Each number is 50 + 12 x the weight over its row's rms, rounded and kept within 0 to 99. Layers, rows and columns count from 0. The size before them is the row's rms in percent of the matrix's.

# gate: layer 2 MLP gate, 1728x576, rms 0.131, rows 754-770, columns 512-575
# up: layer 2 MLP up, 1728x576, rms 0.132, rows 754-769, columns 512-575
# down: layer 2 MLP down (transposed), 1728x576, rms 0.139, rows 754-769, columns 512-575
gate754 101:37 51 41 68 55 49 65 73 42 54 67 42 79 61 56 47 55 68 50 53 46 54 38 50 72 63 43 35 32 35 50 54 64 59 61 44 46 43 61 58 60 41 46 32 61 24 53 36 48 40 59 48 60 57 42 59 64 59 44 56 53 38 65 52
up754 098:46 41 42 65 62 43 40 72 70 28 50 52 46 34 49 51 48 56 46 31 40 50 32 57 62 47 45 53 25 55 40 32 49 59 56 44 41 58 47 46 74 43 40 30 73 35 51 51 51 46 61 69 34 68 44 56 64 48 81 43 42 57 64 52
down754 101:51 55 43 39 56 69 55 45 58 54 75 65 53 46 75 46 44 61 59 53 64 42 48 64 11 72 34 51 44 42 58 23 65 42 51 57 36 52 51 51 47 46 36 46 53 68 56 51 59 41 53 52 24 63 48 39 67 57 50 47 44 42 51 30
gate755 098:57 64 32 48 59 82 36 56 46 55 50 43 40 54 50 48 55 61 57 42 50 38 54 59 51 50 65 30 38 58 66 50 66 40 64 62 64 51 56 46 54 58 44 49 33 54 54 53 57 37 59 35 56 48 59 36 56 35 53 65 45 48 44 46
up755 095:71 53 18 57 54 60 62 41 41 43 39 31 70 50 62 36 51 47 47 31 68 53 55 54 42 23 59 50 42 49 62 60 69 45 57 50 39 76 45 64 27 55 56 32 42 59 46 67 36 45 45 37 43 67 75 25 61 51 41 53 51 36 60 46
down755 097:54 77 40 30 53 79 58 34 61 37 33 32 48 57 45 55 53 64 56 50 62 49 44 38 54 36 41 45 36 53 29 78 39 60 54 45 36 62 35 33 39 50 59 65 44 49 55 62 34 54 47 33 62 64 35 45 40 59 42 54 39 60 56 64
gate756 102:62 49 66 58 45 82 56 36 45 29 51 56 63 52 61 45 51 47 65 54 58 53 53 66 45 45 47 67 63 65 71 59 72 37 40 56 76 48 34 59 47 53 45 43 20 57 57 61 65 29 41 71 74 48 54 46 64 57 62 39 42 42 60 63
up756 097:44 57 75 37 54 39 42 50 50 68 58 32 55 28 58 43 53 47 40 32 47 41 59 60 67 58 60 44 41 37 62 65 46 52 28 37 43 33 46 63 51 61 21 67 58 56 28 45 16 69 58 65 21 51 49 75 29 69 57 58 50 66 61 39
down756 098:50 36 67 49 53 28 20 21 70 83 60 48 38 33 50 38 51 49 48 32 53 60 53 62 62 37 72 68 46 22 35 54 55 53 37 39 45 55 62 59 72 51 49 64 63 51 45 49 44 73 59 34 44 67 47 61 35 83 64 50 52 40 47 56
gate757 095:60 44 50 74 78 51 30 30 70 53 53 44 58 63 16 66 53 51 65 66 43 64 41 39 61 49 37 64 56 35 57 41 55 36 60 35 50 41 43 55 51 70 73 29 37 30 54 64 50 31 23 57 70 55 53 54 35 50 43 60 51 51 59 53
up757 096:72 49 57 41 57 66 53 56 47 53 48 59 39 76 41 26 67 70 55 40 58 50 49 35 58 33 53 48 49 50 44 52 38 47 38 44 52 50 60 54 41 42 73 43 38 67 44 57 49 28 49 52 64 63 38 37 22 60 70 87 51 36 53 46
down757 099:87 62 29 80 55 53 53 61 48 53 59 71 40 45 50 59 63 41 46 34 53 31 33 76 81 42 39 69 46 43 51 49 41 50 47 34 51 53 68 60 50 44 55 38 43 74 48 42 45 69 53 53 30 62 50 44 75 45 42 72 57 89 52 51
gate758 102:41 49 58 56 56 67 54 51 38 35 38 28 40 40 19 41 57 63 62 59 54 52 49 44 61 32 54 52 31 58 55 57 36 56 43 54 62 54 41 43 54 35 44 60 31 45 48 68 43 58 69 56 43 45 24 31 47 52 35 39 49 37 59 39
up758 102:40 54 51 52 31 44 47 44 67 43 38 60 62 29 68 34 29 59 44 62 58 48 67 44 39 59 26 52 79 32 63 71 48 57 49 58 46 66 61 54 53 78 73 44 37 37 51 49 46 42 59 55 53 52 56 35 42 34 62 46 45 55 48 41
down758 102:67 65 40 47 55 42 58 40 59 64 34 69 61 35 85 43 56 38 56 49 50 58 65 53 45 52 48 33 66 40 50 42 41 37 26 55 51 63 54 70 37 70 39 51 56 48 47 52 35 65 65 51 31 52 41 43 50 25 48 49 35 34 59 33
gate759 101:37 56 61 50 68 61 56 50 45 50 57 48 45 58 35 57 52 72 66 66 61 50 47 64 13 57 38 38 42 49 39 68 63 50 49 52 55 45 65 50 34 45 62 58 47 56 64 42 34 60 69 55 64 34 50 42 38 39 43 44 31 38 42 31
up759 094:38 61 57 57 45 44 78 45 76 36 56 40 60 27 24 44 53 58 54 39 49 49 47 27 65 63 33 64 51 51 47 88 51 60 45 41 48 27 63 42 68 69 59 44 51 56 50 27 41 45 37 44 55 34 50 53 49 62 53 37 69 59 38 41
down759 100:57 39 51 52 53 38 31 40 39 35 54 50 34 31 26 43 64 41 52 41 33 58 53 41 80 36 42 64 53 36 54 45 41 56 59 45 50 23 53 64 69 54 50 36 49 35 48 43 53 37 73 49 32 42 41 67 44 49 45 53 44 48 53 43
gate760 100:28 45 47 47 45 37 34 36 51 55 48 62 45 46 39 61 49 50 38 44 51 60 30 69 63 17 56 36 29 85 69 53 35 52 48 36 55 54 60 68 47 42 34 81 52 31 43 46 56 49 43 40 45 37 50 64 56 37 53 41 17 60 52 47
up760 102:48 34 37 44 51 49 45 54 36 68 59 38 45 66 49 44 53 65 52 61 26 55 73 67 50 50 46 52 54 59 49 42 54 71 38 40 51 49 49 54 66 57 64 54 60 39 54 66 63 52 48 57 50 59 43 64 54 44 29 28 55 42 57 56
down760 099:51 51 41 66 55 67 68 58 61 54 31 49 45 20 46 58 40 49 35 51 49 57 41 61 32 57 48 46 61 36 51 47 59 58 56 44 51 44 50 51 40 62 59 61 33 57 43 58 46 57 52 44 57 62 51 25 38 64 56 62 55 48 62 51
gate761 100:27 40 83 47 40 69 59 28 52 47 44 65 58 44 63 48 42 67 46 51 40 45 30 43 40 28 51 63 40 48 58 52 45 42 53 40 51 58 51 33 56 46 62 48 55 37 40 37 40 44 53 60 30 46 61 41 68 27 52 32 66 58 60 58
up761 098:61 46 72 51 46 60 39 31 43 43 55 54 74 54 58 44 41 55 47 61 42 69 15 64 45 31 65 49 57 58 62 26 48 53 53 43 52 30 48 26 38 65 79 54 41 35 42 35 61 40 60 49 70 55 45 27 57 26 44 37 53 37 49 38
down761 095:52 39 42 49 43 53 54 35 41 40 38 39 64 43 40 53 41 31 65 58 63 43 59 58 58 50 58 40 55 64 45 44 67 47 45 54 43 38 69 35 55 52 42 44 41 51 59 37 50 41 53 68 35 48 48 41 26 48 48 54 67 51 50 62
gate762 102:63 54 42 65 45 25 38 45 46 55 53 52 60 40 44 54 72 34 46 42 47 58 63 39 68 62 55 48 43 55 45 17 65 42 36 34 52 62 51 58 46 64 50 55 63 47 65 49 34 36 49 58 53 59 55 46 44 67 68 45 68 68 50 49
up762 104:56 64 26 42 46 55 48 50 55 49 43 45 55 33 38 62 33 58 46 59 45 57 53 29 41 62 50 52 50 37 39 52 58 53 62 31 36 59 35 70 53 59 47 58 50 70 72 41 42 62 52 52 44 43 56 54 28 38 26 33 59 44 29 62
down762 101:40 66 51 44 42 41 64 49 45 67 56 31 48 55 57 42 59 47 44 33 80 73 39 54 54 58 51 55 58 40 79 54 29 57 60 69 57 67 24 60 45 28 64 49 46 44 39 35 38 43 56 48 60 44 63 29 56 56 48 44 62 55 78 50
gate763 099:63 51 33 56 38 60 48 81 49 42 60 43 57 37 58 43 38 64 39 49 35 45 38 47 33 71 57 49 53 58 47 39 35 31 31 58 65 38 70 50 39 42 51 38 54 39 51 66 60 48 43 32 64 51 42 59 72 66 34 34 70 36 60 44
up763 101:59 31 69 32 47 48 39 50 29 50 37 48 56 39 33 63 60 62 52 51 50 52 48 46 73 38 45 60 57 39 47 62 64 59 61 47 63 54 38 44 42 49 30 41 60 52 51 43 44 71 33 35 59 50 52 38 50 53 55 36 48 56 47 55
down763 099:45 44 52 50 59 54 49 57 31 37 44 38 49 32 47 65 62 61 51 41 64 50 53 36 52 60 53 53 54 56 43 49 36 41 30 32 44 49 54 39 46 59 46 48 30 27 46 65 69 52 49 35 59 50 54 59 39 29 43 46 43 57 62 36
gate764 096:42 50 40 59 62 49 36 59 14 65 52 63 45 74 58 49 37 60 41 51 73 52 36 39 41 51 50 28 48 63 47 56 51 41 60 62 50 36 50 60 48 45 63 51 52 56 54 39 36 41 26 49 61 45 40 41 58 54 43 25 41 58 63 51
up764 099:47 42 42 39 23 50 44 37 52 66 61 37 56 38 39 37 42 48 36 43 53 43 51 71 47 58 48 58 45 56 24 51 70 34 36 33 47 62 57 52 40 54 56 45 54 51 47 57 43 50 61 39 29 62 62 60 58 60 45 53 56 39 50 45
down764 096:51 60 55 41 45 77 41 73 27 56 44 62 40 56 54 61 49 38 57 57 68 45 52 72 24 55 57 72 64 43 56 38 48 39 44 36 77 74 46 47 57 68 40 50 65 49 54 50 74 45 52 56 63 51 36 42 34 47 63 28 59 51 63 73
gate765 100:62 41 43 58 53 49 49 68 54 56 42 59 66 56 40 55 26 65 41 51 48 47 41 63 46 42 36 81 64 40 55 52 48 42 48 48 48 67 47 36 48 44 64 38 53 51 33 71 39 31 58 43 33 32 28 72 49 46 69 50 60 53 45 24
up765 092:49 59 42 75 68 64 49 42 46 41 54 67 76 48 52 26 45 58 65 48 46 58 50 63 43 50 43 51 51 49 45 41 62 57 61 44 56 43 58 43 25 58 83 59 54 71 28 37 49 48 36 41 50 60 63 63 53 50 43 64 46 43 44 44
down765 098:32 60 60 37 46 36 53 31 59 57 49 42 60 47 36 47 53 44 41 59 39 35 53 49 54 31 21 44 46 69 27 37 59 43 34 55 64 65 36 32 66 31 49 38 33 59 51 66 42 36 64 33 61 34 28 40 56 43 23 56 47 47 56 48
gate766 098:71 59 54 52 62 45 41 44 56 60 81 69 64 34 73 58 26 56 51 40 43 68 38 38 68 67 64 63 40 58 41 32 36 39 50 62 50 48 39 49 66 51 47 44 59 30 48 54 50 53 65 61 68 47 49 47 46 49 53 52 40 53 70 35
up766 095:64 38 64 48 43 37 61 27 53 54 65 48 41 23 46 44 38 50 34 45 32 46 54 38 64 50 65 55 57 53 66 58 58 40 36 68 28 48 41 54 59 47 27 63 58 62 56 62 66 40 65 31 41 44 57 62 39 70 39 45 41 58 47 36
down766 096:43 49 58 39 49 40 51 55 69 25 34 36 60 65 46 40 48 51 54 44 72 40 34 74 36 38 65 71 42 69 27 44 59 38 41 43 45 69 47 54 43 43 60 57 46 58 44 61 32 56 46 43 54 71 53 47 29 41 36 40 52 43 43 47
gate767 104:64 44 63 65 52 42 41 35 36 20 37 77 53 41 33 46 30 57 42 63 72 55 55 37 67 31 61 72 51 20 42 48 34 61 58 30 55 29 45 67 40 54 75 56 48 43 55 47 46 36 31 61 31 15 41 70 49 52 38 39 63 52 35 37
up767 101:60 23 43 52 44 57 71 50 64 68 58 57 43 43 53 62 65 67 50 47 58 48 40 46 55 70 52 42 51 57 49 41 38 33 32 85 60 58 58 32 60 38 44 50 57 55 39 33 67 53 53 40 49 82 54 41 61 39 67 62 46 47 45 55
down767 103:52 43 29 35 41 65 75 66 57 62 45 51 64 39 66 48 53 58 58 45 56 59 49 26 57 53 49 72 62 66 65 67 47 36 36 58 62 51 48 37 58 46 32 56 56 59 40 62 56 46 48 38 35 65 43 50 54 39 63 51 35 42 42 54
gate768 097:61 41 35 53 46 35 30 37 33 52 57 60 61 43 51 53 42 66 67 36 31 46 43 43 59 66 61 44 55 47 31 56 42 36 61 54 30 57 53 34 42 56 67 46 66 62 56 53 64 71 46 43 59 50 21 44 55 47 48 78 49 21 69 44
up768 103:68 61 58 43 64 65 53 50 72 48 54 36 41 62 40 69 55 64 43 25 57 59 51 45 69 42 36 64 62 51 60 41 38 65 37 36 56 53 37 31 71 25 24 57 40 34 40 35 32 43 49 70 35 27 58 62 51 54 30 33 45 64 37 52
down768 102:57 52 66 66 56 49 30 51 51 62 60 65 40 61 49 48 49 58 72 54 31 38 51 54 45 67 72 60 63 61 53 56 42 67 51 51 56 51 34 50 55 47 50 43 46 52 35 33 39 40 50 60 48 51 35 42 45 65 54 31 52 39 31 38
gate769 100:37 59 56 64 81 49 32 38 55 51 49 41 44 59 57 61 57 57 65 32 40 49 55 66 56 50 42 26 42 50 43 51 70 45 53 36 63 57 61 41 60 68 54 37 46 53 23 35 35 54 34 60 41 73 38 45 44 63 71 37 50 40 52 64
up769 097:61 41 49 49 48 70 49 61 70 56 54 45 49 33 46 58 58 40 57 27 59 44 53 62 32 36 46 39 36 43 53 61 61 58 35 44 57 54 70 44 64 66 41 41 47 43 40 19 30 70 45 41 37 68 64 47 42 48 65 44 71 56 53 54
down769 097:54 50 60 54 31 59 39 44 47 35 55 66 60 66 44 39 60 38 43 49 62 57 44 39 39 52 52 43 57 36 65 21 67 33 21 43 52 47 70 37 59 53 34 38 46 65 29 34 45 63 38 63 57 78 55 52 26 50 54 75 48 43 51 43
gate770 098:45 61 52 46 38 63 31 45 72 32 55 68 34 57 50 73 32 52 53 54 62 39 41 44 47 29 56 53 44 47 45 48 50 45 57 26 54 39 44 48 55 52 13 62 64 54 47 59 74 61 67 42 22 61 60 51 35 29 45 46 45 67 58 33